Weights of a small GPT-style language model, trained from scratch on English Wikipedia: width 128.
Each number is 128 + 32 x the weight over its row's rms, rounded and kept within 0 to 255. Layers, rows and columns count from 0. Numbers have three digits each. The size before them is the row's rms in percent of the matrix's.

# layer 8 attention query, 192x128, rms 0.0898, rows 0-50, columns 0-127
083:121106108110103143131190125115125133151165124138127161140079154113165102131084067112120138117104151148091131142143132152106095094114110112097169150072128148099089137114125164100101041129180120146136227139169109137078071162103105089126149103144116193130177114144147146077181089173090091177136136124134073125119109120099075094153118131113158144145082078167138165114146156128112153010133
094:115104116065121121093187090152139126118082165136155129094139131113127108175122125149172135126136124115133161221135201189111138156116153129179122044104167215129127137084128124143144101108154125134084106167125071108097173104089180126147134144105124144119036132122094191124079141153099149075063075130135106105106151133139121118116127104196123169086096106174112153114110113144134105139095
087:142164128132165088088122102159134134150092146169166095171082141056124139093142081153186155135147141147149101151152147151131157090135150185080036034134149142121113112132169160141133136179115172168084106123117093120117135155082180095106146131178177169157107132164109178147116140117112210124124143095169158157103110118068159111162121146152116166136123110133149146144144104071177123179078
104:087143154092099132127134081133061110118129154161107081197134131163176074139047133130148117065037168115143181142120168154113086111149091117073094099113122114124108132082075136108071092141131071134154131145151112107134142083175117067114125167133137175053097153100130174108120143141112170077121081102142086112096153097149091124098114165158123150097135148151116109144180078114107122150151
100:161085084145159141122173111173104125127153145120170092116107140106073120154080150174121114110085112087165148153150121139109159152126139100137170123130150204194113145125167076079122111162148158157080099147150138089124170153093112163076165154129129063103059032107133168096141162158126115157127146095140150174167160184110175144104107105133058143150050099094124125125091079128142125135130
093:104144066130113125133052120114097064176170110122167096097117106080161119166176058147107150131155151093110140044099117092136133118135097124109129131176168113149104111145145137162120117142108152117073040082150132136117119153148045156112099114143133167135156118153148170161121212093198155154123145185121162140164145087125165067137131134093095106135137127109133081107118095190147135119103
091:095107131122123143150039138154077116159148118075103120076130119086087137119169071136064109163116142139097128093134117110104113121112160110109145129108199133143109134154188142125148127154089149122095114125114128136127101083100079166128113147136117094195163157133147131135147172098174236122146115154123151111178156102125141155117146125137040080168150120055125060093066134108157063119112
091:129102129171121105141063182100120094150191139116085082127131111088141132133172081108097115136116126179141159092173127079073108101129154152115112136120179122160127130176121103107136089136101138137133092088121179113152098184086157136086176142132115036163124061126137069079156152073146155129159062124109117167212139126153189134150152156172085128169119143075144130138118127090151101162109
097:100114082183113087080134124107197146121082094159115067200141135137141132129082162167109146148158138135159133156073115144121096153125180069140135091140078132118163141122146211125141127098086111130151162152165053135124102105087166109119150133199175165151087168146056117153150102167088142143110111125164130158170099146151147046123153156084139143147121053173121170132124119120127135126132
101:084121153167082132127150135085117191134115111206133134122116170124096103139084125187105130127076172077112036112116167156111131122178108095089153137201105063082147156109183130141092132175160047146172137141105105167145124085138116114137109094141127150113131146056058139159109123146154135113170163137113194082129072131129119107157156095115132136101146102116131164164151116095124135077106
083:100153141158146182135105109117104149130098139129076174102184083145132111082105079156123132106114126144101070076112097146152120126150113166098087112117093083095125178192080131142170158173093096052070099160170141150110088101132108130158147132201129116112119168161146207196153133098143119091127139084112152097156190196156116166114081122166165135154146157087125080132115140140106145132098
093:075074157127145133177143126143107157091125120138133106182120062132119121119091115095155130143111129103116151170113154133145108162100103150140095191141084085127121137105108110104226185114120105176089156156199153111052127117126140100157150146153188156137074148147211120136126122144161122098097109112099082121075065111181143107128091128180111120061196125139122168112159142137087111106170
105:183095084081156104167158094103113143129113130126135179177138121135135137141123146160119162112142144150169143168089139099055129115136204066110171140096145151074090112123207196183136169101114148115155163159158134143159127093092126104189094086121088202124101095146115133092145110177118161119149196125135108125095147096046124090143103123136155162090115099154170140174167092116149129102133
101:122123140083145138117107116104151091168126096164111200082143119076110141163133122124114080119117122167129148154083131143207113131140155105142113112103180131079103123143109112069102131129139123125148087139128101067180113127159117142109114118141123181141115155100122134134058173063211182150134104092147142038214170120084133122099126155155097157086099166115142082176082124139090131095066
086:136090165079181098162125116088149115120234096105126070141142099120200144110084079128131155162115081129140139169199168134119131113168076155128132165131133102071101111141091100134093118107127128094153070126111142125145158164104161072108123124119129139116181103158154115090132048159132070094125162160114101182108178151095141124127142156056122092121153194152139172175117145162124135142131
105:103142147113067107092188085134182194081137172137122123159135104124164098141093152152144123094106098133129190163143133149095131078143098138178087079106125163149123115121131116096100146132156133173166140103146146130184156100130141100098117139147117143087072107138118107136065052101097073061102146074090123174101139118194128131146106120104151185136077128186149204118157103106093191122121
096:115135129100135128158120113147165093090137170125138143085225117138070099087136159147122139090157157137112119057127073155130176099151125173138057155114098139129115152170110131116140130124155130082077125104152164174095095168129127087134079177153106166126165085146080091081194115157109148199197155097161187148113135156165168166119134135129096098162164149150090161131105143069081127114124
090:103125121165095168153127148149145169125134165077106107167134078119148136132125072075110051131162139122123157133136211120123107139155098128156089117146117149119088122082120117049153088116226098143070120071153151129079131119163191151171144190099119097150092095149122124124115168183160090124096081136113116147085122118098086152113126100144153118123058122108099147111118084140053179124121
109:117091164178043189161127151094094142110118131145053101215110062160124129143130173128148142085135121200104170140083138188143121129109075175139098104127097077033099139100116136132148135123100116136106132100174105108186118149144084136106121157136143099092098073112119159152141070104157118144143131147105104140136146087106111118119139074116141103088130124146176149115093168102144103184179
087:149138181067119087154162146143091105091122106075189169098154118061149118089168112064144155078085156163138158130107116125127132141077111137143117128168149191174121127096111153141167109073167194154152146150137116086148158128115150195091159161111146161104102140100096115087099069097168199153115088138125167121080153154058133136158141136096123155063107095142123174143111149120099114169138
090:164151085166098191095098113083115137092120091100116124065099119155110104163129102115087122134154120114077143112049141117132150124173134150101143142144130071166119163174141195189168086180157145131121160149077117169118076127123111158223105102175149189154159188119136136112098193129163170133132071133146127111145141104106154112108180089128089163143152149068141153100125126106156163113103
093:054118086128223127134135191109128110157133135069168148163122157119119140128153129096126127095189174157102123132122133101198103137130133130103135162158125097128105100135086052143118109105167173091120112114112160176134135131097113078076153153131154096178119074206064161126145087118130087159125127127093073092141168140138158076118119164120195053155133129126132136185107156146154149104108
087:059102118148119071164145082118091132108129134154127128125140109158124137129129154154154171121187179091115175134092119157129154080074124164137129140132169109150145160090090064087150145169178138119082181197074114067143131094156215061130152132154124116094099165165116123126095083167121141106114147110104136142086088105097151140165090085118155145116024118148102138097178127136121121086126
095:179120125120123102067141103176166080138106132086163131125067166098123120161151107132163155104109120137157109145138117129137130170126155132073173114114177175112166147153221192148106136126184163129147193129138080114148162132155150091138135079099081146106119110111163208120095165188077156119132168175168144119149140094089131095165085136066152161153154163159131119094125179130102144170178
106:168108058159058133134127120142111096121139128137151171082123135155147176098174138191149116127211127116104164105081167099110159143177085109129177091134123133121120105115137129115112115154138101052137151105154135176111159082183087116173103113073171202157161141068124131095134163128130119122122129131142093097111091092146178137138112133116137136149192145091125063063100104204162124086107
096:110134160134153123124135126097113098128128107109097128089084135087132153132122101097098143167117124175096084109147130101178146104145165170120121192113139099137064158151098108134107100170117171144099079158085161136168084115154109208119129193141088066134199169144057079130182209123135153137164090157145137106148193081183163165106180141096096171145091100101127129117097113096136092117138
087:152097135168080161150099129116161106133164099105080137102186101121175134162116139154122127130162116094102151098121114115138132111105103144048177148124121125187141173176171130140095162133154119116113149100118198113124128117124127227165185114176070106125186108118174137155136117157167134109124152099134082114134153183114134134074131072144084129116144157145100104125043220126168098121187
096:095143108058141088124136084142108166137155136135018090083136142145118134089085114070159139153131184168102141094113141113137094086106128121174153132133086078199093102160142152134200141147075160083088125158153100107150144201150167117124091140142101083102095150116086115078154146157140146086158084139129081108122132113169126069123087135132160142145092162116183156128106125085145135173161
095:142099037083075137131126147168133116077107121104182073119120120131131220078108140144152105129140171119120108128126111091088112122122112161176057150118137103109118141165165111102095112162114139159106066165183086128126144138119155092120150133138199210145126192194108147086127109135032113143108171091140118162142102123168115118114132107110177162118152111112107161174141129091108125114171
095:110188128113152151092128120147133067103137118108122132157139105139142095159148129170114169133115112174109154144107143156115082151147163133114146100113132188159152106077117130108130129109113105093213178149093115134092216068197094114173147086131119161098152125124146180106179088129134134092165111136169140106097108089222143078055169135160125149167176142170143133074152084141097090158146
089:081155107137153120177136157082086072143079085170178126147135156158103138124122117149059084116140161118120205112160113152159154184167138113111127127160098218131091149070144097139114129071094103091183174119091062124119095135149116165149143135096120094121150140143115116127091185180128097130121154154127163159167173141100184146131094083102129131121065141090142091137183118078117127104078
085:068097112145153142118124146084101052139077157151115113132127134185085182136135129106134169146119109100148100083141108200128116132125112096177085092158094066024148141188165130159160198173111120123121132165148103168109137139128149187147113130100153087133137153159104126101140155136160144096146178195137117155143051137122129086150141156166125108080125159103143110161143207140159155126102
090:124157123182107133085112183073168114181125111151193073135119085139141055135153139164137166122119112082139114106109149032154146125159125104100098157120134149066110196140102145108088135172138147116088146138148124107119111227109209117112114165171110123119165124161158155153203121123135135152131162116153167099090106162130143084108104121143179161172128122146137164105125171092097143165170
104:192129186097126118122123133107145164153156116096146145094064162162133074145093101119118200111127118108133078059132077117097160130139166161118118117132129116040173162106123157121111143161171138148134161170092116080176093160079148087144147081142050138159162121103149161179149108107145139134125116136105097125165095144092167101159215115130150197118146174143166112157137142167094171143096
099:084117122118151100097205158116097132146034192175148101143122124131183167112085182103127160131106092174165109141158153148088156095040121172147088098111102154065111137078143123136114119172093105202138124189150159096150174082099121110143191169148149079133147103146081099077136132147137119095115130143117100176111146155116061094110142119139112144143108140136146180111111132129087117146140
095:097091157110104109110148142146154118121184129098135132106104157133069152164154122090048141132120065072138159131122101155170166078116107149122150094085079101157179072136104153125157167110082075100063147132103107165168112103121138119147176097186097129167038090141104138177096123127093145109161073183067119119143125118184166111159169114111134168127148103130088124187126129176118129105110
088:136133085063073180116092119195191123081170158125141160127152089166118119117135160113144082169128114057094176112178187121126127132144144098181107058114159123158147091130103147135142122133132130141147111150101067153213200113099116141140129113125152148104059100150140130177123096161096096092092112134137063101148132094119120141103130137130139161127141088204124100147096112169140117052122
089:122137163111147098056067117135134218036188123101130099103118147098077179120094106162140109122149140146102152120118110115092157122188150110154099107157075173132084138097118106085126078089201154167207139137120137113168115169149132102149090138120127134134080186133140148142104081121127051105118125100153102141109114147124122102061131134083155155151120176161132164170116155088112117156096
096:183143099135176088108149117122099100152131151094140158143134116161075117138151108125120120094144115126125137057149123170089159031091132121096106144131165154134137128159129136089038116134095123146081118160066084159148134100168079130151109062176134157146113147113090137159124179139200120073184103176127123133171118123174145133094122120133106164192137090125190121139140136072055149100089
091:095132162113097122106116161141088186096115128141127124110105119155163125136140126165111114104074134116140142160094145114047073113079157088112123108098087168196143153110127116082144166099183098165111052143190150108145144073151126116115142161097093122130067121139145158101172131095103223149109162142064144113079162088154127143075145084142158162074081097176113093179128172132142120123120
098:127176103110126074112109148120128103156135130130084112072134148140121110106168185107083110159060132168140140116147164097125167148116151181177163155129062113150148150179054075090109120143111093125107168075140151172115105101123188156137134117097116123145141202050140145113132167070097130088127070117171164130142172159153141123112072166124159146165101123095078110127121157176058165125104
099:077126164164086089050176143148109201138104113152097124157089131153211181137135115126113135174123139104113099126097098094095125071192117120101080122196092136142181173129108108094126122094105101127056129145130140145107046114085149162150141138125116112128132109084084122096106111142154083137197140132111079129158098197154132113156085128115148084133187133093122141129100139122113153189115
094:148091052141165194138105107115146131129160140149136086162096170096110141140089167167143107164121123117117060174180077155125095129155107121143144079078131095176143102092055139142142166106148133147101041176097118169096157130123169106141135166135146076094071148147077107137132127150084131142150112143153119116096164045153139180142139191163063134130139152151117109111076149114112109159092
110:168131142108117164124118147134113115127124128113164122112119120126139148079121115060158094109124129101159162192130102180100100110137113051133144114098106174076139093073159188137124159134149107153101174086172113155034114121145104120148156126130112164114118113174178129091114141103160146138110111148087060071125180111177088210148086057106123104154111145101156127137152137090099189050139
102:146049146103111106099152092158160135089112155107123174105148094107119127164144169121081099129129085064135075158163101164147179136126194132095094121120148159104093144170127114136188122128141119088064134153117059103121171110103159138097135169150137071123123113182107146154130163128107149170166214091136131176149101155148138162081123029142150092127120109171151134110136152202116123123087
090:165144126102181123073108166133096131176094137157108101144179100137136158214153137153159120102155119148061128095122189129096112090192123120109159131131120092221174130161111150127090130131136137134099119143109173160145141087186149085081103179094180058106104103163055159125130165135084086118149103173129115120081075165126123115106126082144134124136137104121138126199123128067108103128138
102:148153084132157109113197189147147122114135138156176136122083119142089103105190066131067115153148070137165169131102147130143114103091140082141127083092089153148168134104162145135167103110113144110146127149071137112077107185080127095133113056184177117102156031120106159100176091130126101178134129103097110099139082164117143120134144099079148138078153182105131159122132133166124179132070
094:126086053181059133100115116116152093119133071185124180143071162108118159066152111126104122126129138202119169145129109185113147125190101062116095167103124079094111117122164129131139110134165184075202146165136061163131128102145135173153172128150147120089140107079161144099123085158100106158140096121140117178134188102136168163160129110128132105092099097188101133140130098093137096113115
103:084153164214135105159115121082083070118086147098150179094132124126137150148113170129118200136164140120127146140095096103127095150127129170098115139098137094082119174105097168168169061123059090128128173108109165166165141067188143113122116113132148064142106111154123103150146159063162169128185127145158121106097104161185187123113127119147127134092129170074143105066152117105085149175130
084:107088142195184097121139131091103121141148194142136174132092112048141152140105156120139137156149119137162147152117094144136123122130144201163112110092172119203077088159123104117128108170159160168170108123093176117067137121199110154129114164122120146098142152109104111088120070123136077124095092162116062134165109144161109091125147195164087094125088080133161105168064165158099165126095
104:063095115140167200119154137108153123104148099108136112116088111168117120179096103168149115114137114081071094097120165128176119075114145046102149112143062141115111135093107074144100068134111102106135131116163138122100081105141130146094124167149115112137118111176128046128147151109144124086054147087130164182130100095182063110136142099210108125151134116090104163103125143165097148198158